python train.py --n_layer=9 --d_model=128 --n_head=4 --n_kv_head=4 --head_dim=32 --d_mlp=320 --vocab_size=1024 --activation="swiglu" --norm="rmsnorm" --norm_place="pre" --norm_eps=1e-06 --positions="rope" --rope_base=10000.0 --rope_fraction=1.0 --qk_norm=true --attn_scale=0.362 --bias="none" --tie_embeddings=false --parallel_block=false --init="uniform" --init_std_qkv=0.0361 --init_std_o=0.0361 --init_std_up=0.0361 --init_std_down=0.0 --optimizer="soap_variant" --lr=0.006 --beta1=0.95 --beta2=0.95 --weight_decay=0.0 --lr_head=0.00648 --warmup_steps=40 --schedule="wsd" --decay_fraction=0.919 --decay_shape="linear" --final_lr_fraction=0.0 --batch_tokens=[16384, 32768] --seq_len=256 --doc_mask=true --train_tokens=137600000 --steps=5901 --dataset="wikipedia_en"
Each number is 128 + 24 x the weight over its row's rms, rounded and kept within 0 to 255. Layers, rows and columns count from 0. The size above them is the row's rms in percent of the matrix's.

# layer 2 attention query, 128x128, rms 0.325, rows 0-24, columns 0-63
size [ 86  82  79  82  75  99 105  76 101  98 108 103  97 105 108 109  95  73  83  78  75  92  92 100 116]
[[109 170 159  96 113 150 114 168 147 134 130 150 133 102 116 156 130 140 129 119 103 114  75 129 106 141 146 117 120 107 108 104 129 104 132 128 103 117  78 109 159 110 184 117 163 147 118 103 131 152 140 107  98 132 117 130 122 191 134  91 106 135 114 125]
 [122  97 128 128 122 132 130  95 110 142 124 136 122 128 108 123 103 158 115 135 139 155 108 139 115 142 116 157 135 130 133 141 142 138 148 158 108 134 149 102  72 127 138 105 102 125 164 209 129 123 142 120 140 119 169 124 149 108 117 152 116 141 160 103]
 [104 154 133 112 137 109 123 140 163 156 123 153 179 151  94 131 131 110  88 127 121 139 127 127 127 125 104 113 131 112 141 126 146 118 110 130 116 134 109 169 154  89 184 142 137 131 119  78 123 118 174  96 108 144 110 136  79 138 170 127 158  94 124 154]
 [116 136 145 164 148 141  70 161 117 120 147  92 112  97 101  83 178 137 110  89 107 127 136 129 121 127 103 100 124 122 113 159 148 119 129 129 113 132  99  89 148 135 145 140 156 130 119 147 164 161 150 116 103 121 139 126  89 160 187 103 158 113 148 134]
 [147 152 148 149 112 109 160  88 161 128  77  89 123 131 131 156 133 111 144 160 100 100  92 130 117 163 131 115 123  86 111 117 131 133 126 103  88 172 129 140 124 131 121 127 119 111 199 132 108 112 121 118 163 108 131  92 114 111 145 138 164  85 148 105]
 [140 160 125 162 151 129 135 110 146 102 127 123 117 125 103 111 118 159  91 110 126 132 162 133 137 112 136 126 152  92 152  96 131 135 126 143 126 133 148 149  89 100 142 107 130 120 133 113 133 135 118 127 155 136 158 150 102 134 167  73 132 136 150  93]
 [130 122 124 144 104 133 131  88 112 131 162 112 140 105 151 120  72 140  97 135  92 132 156 174 142 116 142 130 174 115 133  98 139 125 140 147 140 167 136 144 111  84  80 134 165 113  74 149 120 119 114 124 156 151 100 140 133  94 163  93 172 162  96 133]
 [123  92 148 131 113 109  80 142 148 136 167 119 114 114 147 136 116 146 158  97 110  92 153 116 150 134 100 129 180 158 155 216 178 161 106 118 137 178 126 151 119 120 124 147 136  97  99 117 139 132 131 118 113 132 174 125 126 135 130 113 142 118  98  97]
 [ 71 133 161 168 178 153 119 131  91 145 114 121 101 121 156 113 159 150 142 133 102 112  74 129 127 101 140 118 173 106 105  86 130 125 134 136 132 102 136 180 148 135  93 175 119 158 131 139 135 147 163 147 120 137 125 119 105 167 168 105 150 105  78 174]
 [125 124 124 131 123 106  60  94 126 113 121 145 153 147 110  90 150 171 138 125 154 140 119 108 133 141 108  93 147 131 147 149 119  77 145 150 103  99 127 107  99 105 119  71 176  83  99 137 103 130 130 120 108 119 121 138 128  93 142 158 154 129 138 186]
 [110  98 152 129 105 142 140  97  65 121 144 108  90 114 121 129 121 129 120 121 159 106 103  65 104 146  97 132 136 149  88 115 178 109 124 128 123 135 124 135 105 102 144 164 157  76 154  87 160 144 137 163 113 120  94 177 144 120 124  99 122  95 133 113]
 [144  97 100  98 124 106 149 172 149 121 154 174 153 106 101 132 123 128 124 113  91  94 123 163 121  84 126 129 116 168  92 167 133 138 161 159 108 136 140 132 158 142 151 111 125 146 135 127 100  96 134 131 184 131 164 135 148 158 127 123 143 168 154 162]
 [139 149 167 127  93  85 141  95 150 132 143 162  98 151 100 154 112 153  88 123 110 138 142 142 115 124 105 116 183 126 156 145 104 154  81  89 127 142 125 177 116  86 119 135 120 112 122 117 149 164  97 153 109 176 113 110 144 109 148 127 121 117 142 155]
 [166 162 145 137 132  79 127 169 132 134 152 152 106 105 133  82 137 110  91 143 129 141 110 100 157 133 144 157 127 127 104 132 134 130  88 133 104 145 131 169 148  83 129 115 156 149 124 133 149 123 100 137 155  98 156 126 160  93 102 137 116 147 151 130]
 [145 139 133 130 154 117 154 106 125 168 118 196 119  94 122 119 110 118 123 115 127 155 154 148 112 112 161 109 125 126 131 129 107 150 126 132 137 101 146 103 125  62 149 145 127 108 130 132 165 125 150 126 142 132 175 171 142 176 142 164 144 155 140 130]
 [ 98 117 140 152  79 116 127 100 125 146  91 125  83 124  90 182 135 135 142 106 146 104 106 144 137 140 120 117 151 132 143 122 151 154 119 151 126 184 118 115 123  78 128 114 159 107 140 112 101 122  95 118 166 124 135 125 144 105 153 130 167 147  79  80]
 [107 104 104 157 140 132 154 119 122  89 110 136 100 141 148 121 125  92 115 106 124 142 121 184 133 129 153 111 133 109 117 107 177 155 123 124 136 124 114 104  88 136  94  69  99 122 121 142 115  96 110 145 136 158  64 120 163 111 104 156 113  81 107 146]
 [133 182 162 136 119 131 133 137 121  98 162 111 154 155  91 105 133 131  99 112 113 137 126 100 147 175 114 151 113 116 129 122 118 123 111 134 122  98 117 132 162 141  92 120 127 146 113 158 183 127 163 144 128  67 170 121  95 134 145 128 135 141  81 160]
 [100  88 127 130 154 163 161 124 108 106 135 125 102 100 159  89  96 117 102 160 179 109  73 175 121 159 140 124 131 111 115 115 110 140 152 136 158 137 166 142 104 144 123 127 129 132 122 157 119  63 101 147 156 102  99 107 143 111 156 116 107 145 122 111]
 [146 127 113 111  96 171 126 140 145 131 132  91 104  72 125 156 112 102 123 107 131 121 120 156 149 159 166 145  99 124 144 118 114 129 122 156 123 149  88 117 143 163 158 116 149 138 112  86 135 128  77 143 118 116 145 104 160 107 105  97 119 132  90  99]
 [179 123 148 104 139 135 116 113 111 131 123 105 135 112  91  85 152 116 124 133 125 103 144 109 160 168 123  75 112 118 121 128 101 140  94 133 138 168 119 140 113 129 132 107  99 160 144 133 147 169 163 151  96 148 152 113 101 161 123 109 168 107 119 154]
 [141 144  98 145 134 103 116 158 112 114 176 105 127  77  96  98 121 125 160  75 108 108 138 130 121 140 131  95 159 155 127 152 143  72 140 127 143 179 144 147  98 108 142 133 175 131 100  86 121 101 125 125  92 125 133  92 147 147 173 105 151 154 123 127]
 [170 121 140 105 146 144 125  92 133  91 119  85 158 141  88 147 125 114 118 138 118  79 153  96 165 149 138 144 129 129  53  97 121 107 151 123 124 149 126 141 100 120 118 112 152 141 151 155 154  92 132 137 117 138  97 156 139 170 115 157 105 128 153 122]
 [150  78 132 104 136 110 115 148 151  90 149 120 142  83  83 124 143 109 131 138 109 126 112 156 174 111 140 129 145 122 127 138 118 100 143 146  81 124 122 140 118 113 126 122 132 145 118 158 139 169 115 141 147 135 138 135 103 126 160 146  81 167  69 115]
 [146 127 126 116 163  49 134 182 124 110  74 120 111 110 144 104 136 113 110 137 140 123 150 112 149 132 141 145 133 105 148 129 143 106 149 124 168 102 119 123 112 122 110 148  96 100 113 145 131 105 154 143 117 150 145 139 106 166 123 139 174 127 149 143]]
# layer 2 attention key, 128x128, rms 0.318, rows 0-23, columns 0-63
size [111  93  99 105  94 100  86 103  92 102 110  91 112  96 106 103  99  93 121  80  97  85 103 115]
[[124 118 141 107 109 101 132 146 144  86 135 101 194 157  71 142 102 170 111 105  77 141 159 106 146 136 106 158 150 174 145 116 159 134 125 133  92 138 141 126 165 151 131 153 111  87 145 103 175 126 158 131  88 123 160 133  88 137 149 142 153 122 108 121]
 [116 132 131 134 168 123 143 139  62 154 159 144 175 155 172 122 127  82 149 143 152 163  92 174 139 118 174 118 110  91 135 146 119 129 134 119 174 127 151 126  99 174 107  81 175 138 163  94 117 123 125 117 130 151 148 151 140 160 148 124  98 141 160 112]
 [133 175 158 115  94 129 143 134 139 122 162 117 139 130 116 167 157 123 122  83 108 124 112 120 106  86 110 193  94 122 129  80 151 124 135 127  91 141 124 172 126 141 117 104 104 108 154 134 130 100 145 121 168 112 126  84 121 145 142 129 149 119 100  75]
 [144 123 160  91 126 130 112 138 130  80 143 111 134  87  83 145 115 160 157 157  99 105 126 124 180 129 121 136 121 150 109 138 126 143 137 131 100 155 111 194 121 118 157 123 119 150 131 150 150 117 130 136 135 126 113 117 102 133 125  92  86 124 118 148]
 [143 134  99 167 102 107 144 154 112 131 106 123 109 143 143  86 148 123 138 166 140 163 137 154 119  97 104 103 127  87 119 189 128 106 161 142 184 115 146 102 114 141 115 147 158  99 132 115 114 131 143 141 154  94 108 153 100 129 117 157 110 132 167 141]
 [ 96 131 129 118 114 152 117 131 140 104  84 133 106 189  93  60 137 125 142 148 126 145 153 134 150 117 115  83 129 109 127 145  90  79  96 154 145  95 168  97 110  77 155 137 158 108 125 152 137 143 137 127 103 148 110 119 111 126 131 104 130 115 162 144]
 [125 103 128 108 116 137 122 126 143 128 139 125 154 154 142 105 126 106 104 108 141 115 138 114 123 199 112  92 141 109 134 157 120 139 126 147 153  70 165 120 121 106 145  92  95 128 112 102 137 119  93 123 141 176 145 145 120 145 120 105 107 132 162 141]
 [183 107 136 105 137 146 128 133 142 101  80 109  88 128 105  87 166 122 125 104  89 104 139 105 137 113 107 119 118  92 109 120 110 104 113 127  94 133 110 121 147 117 162 141 143  92 139 135 146 139 135 112  65 129 129 128 144  85 169 157 128 133 107 117]
 [138 114 128 138 117 111 105 115 133 106 145 119  78 110 138 153 167 158 103 148 126 133 132 147 145 112 107 111 119 107 120 161 134 183 141 134 111 135 132 167 126 138 125  94 125  95 140 120 147 163 137 128 132 137 110 161  98 126  34 113 152 119 116 139]
 [110 137 132  96 150 148 150 127 120 144 107 105 171  83 116 101 111 101  94 121 114 121 110 117 104 136 141 161 176 139  96 145 191 126  94 104  78 125 148 149 124 118 136 123  87  71 138 140 176  83 119 123 102 106 119 159 115 158 119  98 168 139 139 116]
 [128 129  94 127 128  81 147 114 138 125 120 112 136 101 105 143 150 131 125 104 135  88 115 120 112 140 152 175 134 149 142 134 193 176 116 136  98 114 133  89 145 143 124  98 130 136 153 113 101 114 135 110  98  92  88 120 126  97 120 112 194 164 112  94]
 [118 128 142 171 127 136 169 141 123 151 135  74 132 105 105 142 106  88 151 103 100 118 163 128 141 123 187  71 135 175  90 117 164 111 150 159 131 150 143 123 109 149 115  67 110 153 102 114 135 110 156 119 145 119 153 103 106 141 158 153  93 125 118 109]
 [149  97 114 143 128 164 113 108 132 101 148 107 117 129 128 145 151 118 139 100 166 177 123 159 141 135 105 124 161 133  97 154 182 190 123 165 106 135  98 106 122 123 105 138 102  93 105 134 161 141 141 123  93  68 139 158 138 133  97 113 129 129 100 108]
 [141 127 120  91 128 117 126  97 137 119 111  89  74 101 135 148 123 115 165 141 140 121 135 132 146 100  54 170 153 201 128 104 124 115 129 138 111 144 109 177 133 159 134 159 123 123 123 152 131 140 124 115 112 149 170 142 168 138 113 140 126 101 142 121]
 [111 164 123 165 110  79 114 135 105 126 149 148 159 130 143 144 108 114 106 144 138 125  84 138 162  84 138 134  80 123 107 134 102 131  98 127 143 140 127 172 138 124 111 132 135 153 177 135  80 129 130 142 137 151 161 102 181 142  85 165  72 143 134 137]
 [ 97 141 130 164 151  85 162 152 114 165 154 129 128 153 119 114 117 177 131 120 106 137 117 124 160 113 128 103 114 111  76 145 125 159 120 130 130 145  95  83 127 129 112 125 157  90 155 146 116 103 154 168 116 118  91 122 125 108 143  92 126 134 115 128]
 [159 133 156 118 168  64 129 172 147 159 145 141 177 142 156 135 146 112 127 123 106 150 117  97 121 119 112 118 132 127 115 138 101 127 103 144 183 139 124 140 119 185 127 174 108 148 163 119 138 141 169 147 116 140 162 134 140 111 132 142 112 164  93 141]
 [138 104 135 132 133 150 143  95 151 143 140 161 100 156  98 171 113 189 149 126 121 114 113  99 192 171 145 111 153 159 114 101  65 168 117 162  91 110 138  97 126 127  98 116 147 113 107 105 143 141 152 166 135 147 124 165 103 146 131  95  91  99 105 132]
 [ 69 123 115 156 123 102  94 135  94 118 109 108 118 162 143  76 122 150 154 121 114 196 111 109 106 114 132 142 150  84 112 150 128 140 142 118 136 105 122 144 119 116 122 120 111 164 119 107 161 148 111 145 155 128 135 155 103 152  84 153 137  72 148 118]
 [ 92 146 110 115 160 148 102 183 129 129 118  98 135 140 103 125  99 123 123 136 128 144 139 156 120 156  91 188 164 124 136 108 119 154 148 109 162 135 156 134 113 111 137 130 146 138  81 151 113 115  85 152 127  96 130 133 126 110 164 134 124 111 161 167]
 [123  90 134 146 163 126 108 151 149 146 124 119 104 119 132 174 148 125 156 167 120 113 152 107 155 145 136 177 123 134 124  97 184 140  97 118 110 165 133  66 147 147 147 150 120 137 148 103 142 132 135 165 129  79 135 102 163 125 141 130 111 121 107 112]
 [106 156 129 120 142 121 169 102 159  54 136 165 129 141 103 145 146 153  66 155 110 135 162 126 152 120 114 111 145 101 104 150 143 134 106 141 134 132  88 153 133 158 146 145 126 146 117 145 181 124 162 144 116 148 143 179 129  99 135 129 140 117 111 112]
 [150 161 125 122 143 122 152 128 165  97 139 117 162 128 144 181 115 113 148 108 126 145 184 121 118  94 143 103 143 129  68 173 122 161 126 117 155 113 115 161 146 117 107  87 104 138 111  95 139 145 130 110 110 135 146 140 134 106 136 109  98 127 110 127]
 [120 147 154 145 138 142 117 106 126 156 108 113  89 135 130 124 177  88 114 120 136  55 122 100 130 117 134 150 128 123 129 100 117 159 118 131 101 137 123 146 123 157 135 101  96 133 135 116 123 152 108 133 114 140 169 144 144 100 167 131 140 121 133 110]]